config.toml
n_head = 7
n_kv_head = 1
vocab_size = 5963
activation = "gelu"
positions = "learned"
qk_norm = false
init_std_qkv = 0.0334
init_std_o = 0.00682
lr = 0.0021
lr_mult_down = 1.5
grad_clip = 2.0
decay_fraction = 0.834
doc_mask = true
Each number is 500 + 25 x the weight over the matrix's rms, rounded and kept within 0 to 999. Layers, rows and columns count from 0. Numbers have three digits each.

# up: layer 5 MLP up, 896x224, rms 0.0574, rows 544-596, columns 112-167
# down: layer 5 MLP down (transposed), 896x224, rms 0.0371, rows 544-595, columns 112-167
up544:475522494517521493500514486515503540487484446490524482527524529508477489499489463496489475490488477500525474465438477472464535539481528504510428500494513482499505534528
down544:502501543525503523507495515502504500486481474497562510494521488515514514504493545493475473539546491476506485511480495473461515488477487511470514501494567485522468513554
up545:520508449470502533505492492451480486498466477508523477471466520511534490494454430493501490498505486487478535474523484531516493485517487509499554496556489540509525465468
down545:483504474481502532505471518483465465497536510514504530515506526516504478488521524509512503532495465477531478479509473502501517571478476484514490458491516496456480465491
up546:481505487483528494497500499507523498517523515499520500450496502517465483471508483513524508495479496528546499508523527466483494499506439503517573480544512512456478511481
down546:507503465521507480545520504504509499505493536485482493450520532478503545474514505509469541494510494450476507467522483495503518481518481444523513559535508537490513494491
up547:467488442523463487522491474469564491509518496548505497502526469504519494462521502482527493531540484529501523518500494447507501450501547506492535462510562517495467508487
down547:494487467475523543501512496492506528479492527466507469540505494494499497462513490471487514510419508528493500488475474542477422476513479531470496492509505504567545461472
up548:469487540526500467546516518471503470490521534519529517528568488481511487460524488508452496499500523508490516475501490515478503537521493499525500478475506511520533461522
down548:503486478495505457476517475502512458508481500494486466495449502547524489506489538504511502525541503514499514503508505473489465468470492505508545507490488490489477521510
up549:504520479538474518501494514498496516513507498524468490547504481499489509532510502482500525531502503487501528480508500489506501505465509483494519531498465479511481491505
down549:470472512487517468493496474530516495523507495496512505510505492469479481493483479484538530498476493491518489496535479525514521534474484512477474500493485524492507493515
up550:458512534471498496537521494499489535494493509495519522535486527533464470514502488520476495496527560476428517511524538516520484525454481514505479494520472470534442510479
down550:447501459560500498476510490513492512509490501516510468482476493473537519455514494514505511521465490530501531485492442479466517492504493471472510511503541509509523498522
up551:493475487499512496452489468503476470491515493454479496489498506517520505535498481461502507559521520544463514486480489486528488519496495506484503481493477482447496489488
down551:469481523490475498457518521517502519507478482532489478526533516473498508469497484458435495501464531487475535482526530510505536509447513469518490501504449510515514474530
up552:478571503507492473554513476509520505452501521515509493489485518491517469518497511519475489483501522500500510496500456512472542532512491465501522485527499521499512507524
down552:490473520488480531507512489503483461509496443474465509471500467522512480517500482481539554555501486493489490499490506483475493506504545504495529472514504524516497468493
up553:492503526464491505496517510491536497509497488532475522468511508515527503530474530511546471483473512470516514472489502471490495433474453486487481500502513500504555534488
down553:502473503489518468496492469550521460501513465511491511508482480510520519504503495517489501524512483483488543487495496510529506472535501465527479523551523513525515535530
up554:515518517496509513507458535471491466485527526512463507540463470532489484513510450549516488503508488541517491497505495514510529517504514496529512482480473513539466489517
down554:487491489514474521500486515523498540468495489447503539496523520485476513528500544484461536503459481513497473513486498463502527497502481493535509479556458499492506477480
up555:513493511463523477518525530503501485504505460567542506503509507509468495518496491459499489495456455496494497492471513539526521524511553492544452484538491495475524501469
down555:536516508497495528522506463521498528513489483540534523503464539542508523509476484502492525492484481476521496503472476508494537528459477492488456501548443545511501505495
up556:472521497496537458543469450499502475517558508563527492509509471500555473529534482480495537544525474544564492494498515526462501502504526482483473463554482465482506484504
down556:478513491445497402540459473510507484462523495543489515497520510540496508499523476533487536503502539514561474543479508477530535479510522502473506500495480492531552549501
up557:539504503519489462491513497501517503523507489504506466517451522513508496455528548502541489465508498481508515508540486505507462530486513473459522500484511500458515534523
down557:452472468521485485512503507518534521519509533504479500504506520480456471514526438516539524495528497523461549556533515524499502475483538503477517511510501490576509502551
up558:490498439447492489483466468522534520485513505478476524481485430512511505545489507507456495471523515517529534491504459454550438470501491484504471503484513474487499509511
down558:502505516458516540533543470513482477494486478511529526510488463491501463455497496539485484491508500475468449545520522477496487468527497543463469507506543518479503486492
up559:537515509509465486520505484517512493493512566522527480557547493456537513486520519579471499535447481466493497494450489500482480451525524492490499447506550514456541483511
down559:495506484474489547482509486507530498538488471492500482522473545448496477478496510484515537493503475470497533473544484458503498516530495466490489510506462531509474445500
up560:504482458478538523519470495518508479520514513525490523528497501470486533523505523486465480523509550480502510520455479488471524468488483526500480521471515506521501522495
down560:497472529511492508501477476532511524513490504475489478508516530489478504472489503487509502492505521470470517482503533482481489515508463510503498533489495487493495485508
up561:496538543488488510455498460529519486506507509455490499540494474500522508514531529477476534537506511524527518459503489458482507523481452498481501508477498498474485463527
down561:543507496537534507478474555498514498523510480507489557497484512492514431508467479470523496469491517474501515478476500520530447482528493505534507486489518510466513508512
up562:535493551492530514494493533547484451497499490489538487495522532506497521500516506496472481459498520520516506493522486531460520479495470432482513499507499525440529486491
down562:492485500522514504475497487483485458482490556499468496483478492527519469495526498480517485515505460522468493501512502521527514508476499449513489540479517503501471508499
up563:498514458519480495519511468488521501502566527496532480489513498484511481570520464478475489471506512505500527489466521523463475492500504476488488488505474530521541465459
down563:528504501475527540533479531513482533555490541510518544465526496484510472511477556518468490476526505505533473509494576486490475507460507503476523510503504523493538517503
up564:497490513484522486464492522483538516530534531496544469490500548491466519499550549481543537477471510447457505495507516472491489460523552467502505527519499528522472487464
down564:485576522507517471527476511472513507467512515532525521541546504549483471510510496477523466501492505496552493478536543543462475512485496480504454515463465499503512484513
up565:493497542480519472567481473502515519477521472533490494499498489502472504539522468524451540456447489461512497495513478484548441517503502491535500515529496491512529515496
down565:479502514504521533492519472485483474510487534495433461493499488521479507497541494516488504503510473528513482556502486504517507490482509465479466525436506499489499494494
up566:508496521503485507500501492505534439460505548490500503519551519548445474469518541534518531449535504453469523508523551500483518504484534490533492469477486499497512492524
down566:464492490527480494529518484450507508479491504520529538529517482446506471474494494527497485486498483509524477510513526479556465520477531482454551525522490515552548489503
up567:496531479522478485522517473486466483483541465492485497540477490537511495505497494454487501471497503478489500483503538509484504518464487465581553508546479536512515480470
down567:501484471518506448503492490486478532506515467532509473502483544508478485508488468503518501492567521477466515504506506532552476514517471519478468497464511500504501476478
up568:493468483521515471542508483498481540521500511493514477521491501525549458500491505510507485495448545513506498479511540493504501546527515475478497483516518502453508499474
down568:526520482487507519551470499488481526505460479551456489530484525489523509481520506469549463502496474484528462466529480524510525442497472521447501499519500487468480522477
up569:497533517490474513502500501488500469465515515536476495518509517507477485547518514506511533490532513479504493500498512523480495450519501492512492521463493462459530518469
down569:525487518499509463507487488518452502519487526461503502485494510483494512490478513487477516527525505526493505515508481496531496474480514499508479489485483521509508490508
up570:487484523543474503509471493528522479490516475525491489501482511503488508505516494495505487536544515527507514513537530449516508517530459514493474507492492468522490535479
down570:532519485512473491504502508466480499505507504481498479476506476480514492535555478529503511484487501509466501494494524514466508493508496502492494472489466504450498494510
up571:475507476497487479548485470473504508499500519476483534544439501462507531532497471484525480531500539496489504505521478509500465477483516486545457522489515536545492549469
down571:510537531495524543506519500481500489499489497507503508507522481510528526502479454521502548443468476496500499485469517549498511498477474506485506481459512476482487510507
up572:492476507441523530496490469472504472498482496505520538493512474529504520488479510507534527470497498497510488488456463521465472536473493425473497443516516489529462532485
down572:512510464484537523541530541454459508498491518533496506497525489552521499529470483519540483521492448511463452509519501502494504445467463502513458489506524519483490500491
up573:521490487546532524499500482559526487511532519512489521550504520489540523528520511532490473461494497483517518491475519514485500523510472502521503502491476504515554497496
down573:500530501523509495511479559482517483487490541466503455522521476495520475491526490484460533445499515534535525471503526480445534477508479467498496518549517484494497476520
up574:480511513538509495490482501532527511573509508514508514530528521514503478554531542519496514481488535502493522482492498535483499509522501525548466488493522459512482529475
down574:481506482495489517527520511473471470483530474468517499527466535483513487465502493511477486525489531462501478499519476525492525468481468519503525521533544514508476523486
up575:430504503495475520475483501489525491562530459543480483465518505506509493551552475529515538469491499509495501472504481497506517516524523545474530492493489486489497464510
down575:495495511459501472530459488523458479496516487493517484478543482505480485516493442459542516514471533486465508504474457506527543551538528485519499498474508502515497454577
up576:475545506538500496512471517538561472462496478472493516522476532485527508524481510504516497498518501534519485484490518448466493502488477455521488508538491495487522509480
down576:498526531515500486508505448496456509511495487512448526551523483522497495522497507509510513481524483457463532462536478494533489506482470529530537528477477528532471490469
up577:474471489496521510465532499527454500470507499482505495493485528505487503532515484476492532539488474545508531493498512494499512494479518531505530528550498511471478499467
down577:472510518463502525431496511514460468503536487504502522500521486516500503495530483481510502526506463514516538504488494488538496462532554471464503498479499517478476488507
up578:508503519536475502500511459497498521502467480447472496456517452518599465500498478466502471483524471547513503476515530478501480491553476522531450488508547498536494491477
down578:526527516530455508480515491547471516510476487564458499447487499505524510544516490503508465508471506450519527496534474523492491512535519506462507495487453549517466528531
up579:519516547518510500511464438484497478529473521503493453521519466495573482528499535475462517475502478531505490481504542471470504500513503528459476541479495500517536497523
down579:514531470552517512537511526452483519493477464450488490480533514497552450543500488468518513505541463471538556551547492532507532495501498497488496481473431518500469517515
up580:522461558470498505478425469544513501516461480459501526471523476496514494494515526443538513537488525521513516505430505516502494480529453524485482527504541483515532491449
down580:497506501483500487517534504513514498517515488540503526517532525541484523525488527487499492523522512509460460553505506488481508519548503515500508483524501517537516486510
up581:495483526501482489504493513508500473524517535478494515506468488522463486516503506480445473549529484472511507537532491484491472496469501522500532515543490499543499531505
down581:503507465516528488502466472490460503479458516469468511505538530509507490491484506492461512506489472523532465502455471473526538506462488486459518520512525455470513557526
up582:518506497493498487497506480543536480477479540487516486526515541487493502528484523496497512538495502526518500531489506493492475469473529460492478526489486520486564508498
down582:492495491524479491510463511499502504521471459522504534480493498526515490473510489474503490520529502476515554494500488559502497488451506526517504511529508487507500486493
up583:518471515511480509500496518491513539546516455495521483517478508491501554499501510488498497457509518468486500494538472492497531490449511528485496475500524498460480470551
down583:459506507473471412514505540513487551499501489507500510493495546474511528459487480494504483516462500511483479544472488470510510542554499486523493479459511532525536580467
up584:478491470519501544482513483498557518484472467486483534498520500491544486509478473486510515499510512521505549461482545547529489478502512511481475531507487458483522518487
down584:474523480507469506476540541509512482486474501530502491481461503501492516463471489500525513506475503504517490489478515519524482522462505489483522525524498479521530463528
up585:530525510518509487546500496464507448516499513542455462507524512481486524549500513477497481520488521495488513508477522494501482506510498506516517507507485464473506514510
down585:516539478467497481490502497485507443484519523481515516465532491519543485496509524497455517488529509475485496512495532516483496501528508535537507481535488457511494545527
up586:468507468458483534520532506504553477484495510480527496480511503493558490518506513542500516522492538525497506525498555533454535486469486505479475496466518525482507495479
down586:486470517518509525520488501533512506516482489547525519523488497535483491496496510488535503497527450494521481494510525443522475506490509471509503510474508532465505487535
up587:499475492516519495522533461523513516472522508474483504479487494503512502471480472454525503533495572554471513522454530487511526524495482501531478470505454473521530436493
down587:516498517495515463503458499567490474495551498472505516482491448519562480478516501505505527481531494552461464557489472486457535505545452439462501500506457508452530517514
up588:499501457547510521501491488488509515505521475478544510466488505501540501501453534506473481484529511504483515493468493510524498499496493480445539594466513536493547500527
down588:482539531457491525480514501524501470523542469487497504467487461500523563530483489492496504496482478500537457471491507480506531499532524521490511467496506504508534551516
up589:445541474523444542500509464521523508508504511493467495497507491482516462484506521504516525500499487471477478526500526486504519474495501511483524499522514519508483498526
down589:511490486550489479459514490521524519510486494513470488482481513506449506477527491476525537522521503503460495493481530502480502513501505515496488486501489540553508500508
up590:521514521476509489482545474500503538476526478503484455497524446468482476498521476524440499495511451511501513537505555488486496507482556489532525458495498524534485501557
down590:480474514507494528518506510471511508468483467489503463527504486485514506478492470524486444460540508546523483497458467504495519474541511507508518507495528498509515477552
up591:490515550485471440485501568457517508504532533489536526522544466491528477476504488491496551505462475490504498498485525511521484526512465490476478528489490498488523517497
down591:504507489517511500464457546489514505544520521543446536519505560506438461497491488484509504517558547510515511460492471528487489468559489522536488518486514483473472481516
up592:523529512470531538480514545483535500471530489473492500504527503539504505518466519493473514529527469443525505491504519500434459451505498460485493543511521482505509488480
down592:481490524544518487525487505508536515476485507501517496533500479483510486472463488517497490473484523514494478511500468505534470506425519518544469482483483501475494425466
up593:547534509514490526497509502481490492512536459518546475488532486542559487514523520513476521475483462495497507509480493517531553534526496495511523493508518495465494499503
down593:508476493484493516464474536523470509512481503510470505499491494489513494492458514485516518510518498497462514508522513481496466536489453471454510504533465537520510507486
up594:569499476492446501485520499532515505544532480558475533487533513514495516484518515502536517493492501486494513484508490545473490468476525495512497481497465451491479501490
down594:492519471493519523517499473493500499487505485451511472504439463482525498460503529503444512512498529546515485471488456475530508544519506512450541540492566503500486509506
up595:505497506485491514502522484501490475464494501499522475509494500476494512496482521487508514499513516493532481527487489482492501491494501514488514497490499509517522504488
down595:496484479516504493514516497499519500499512505493487499499490489489490519520499505483470492490483491499496501521488507541500506505495512504506468475474513495531504518502
up596:511477501508505493500494526494472552495509504513509513470497499495552476527495490522496500502522512484510500512554519506546525522470507491478535504569463517524446516518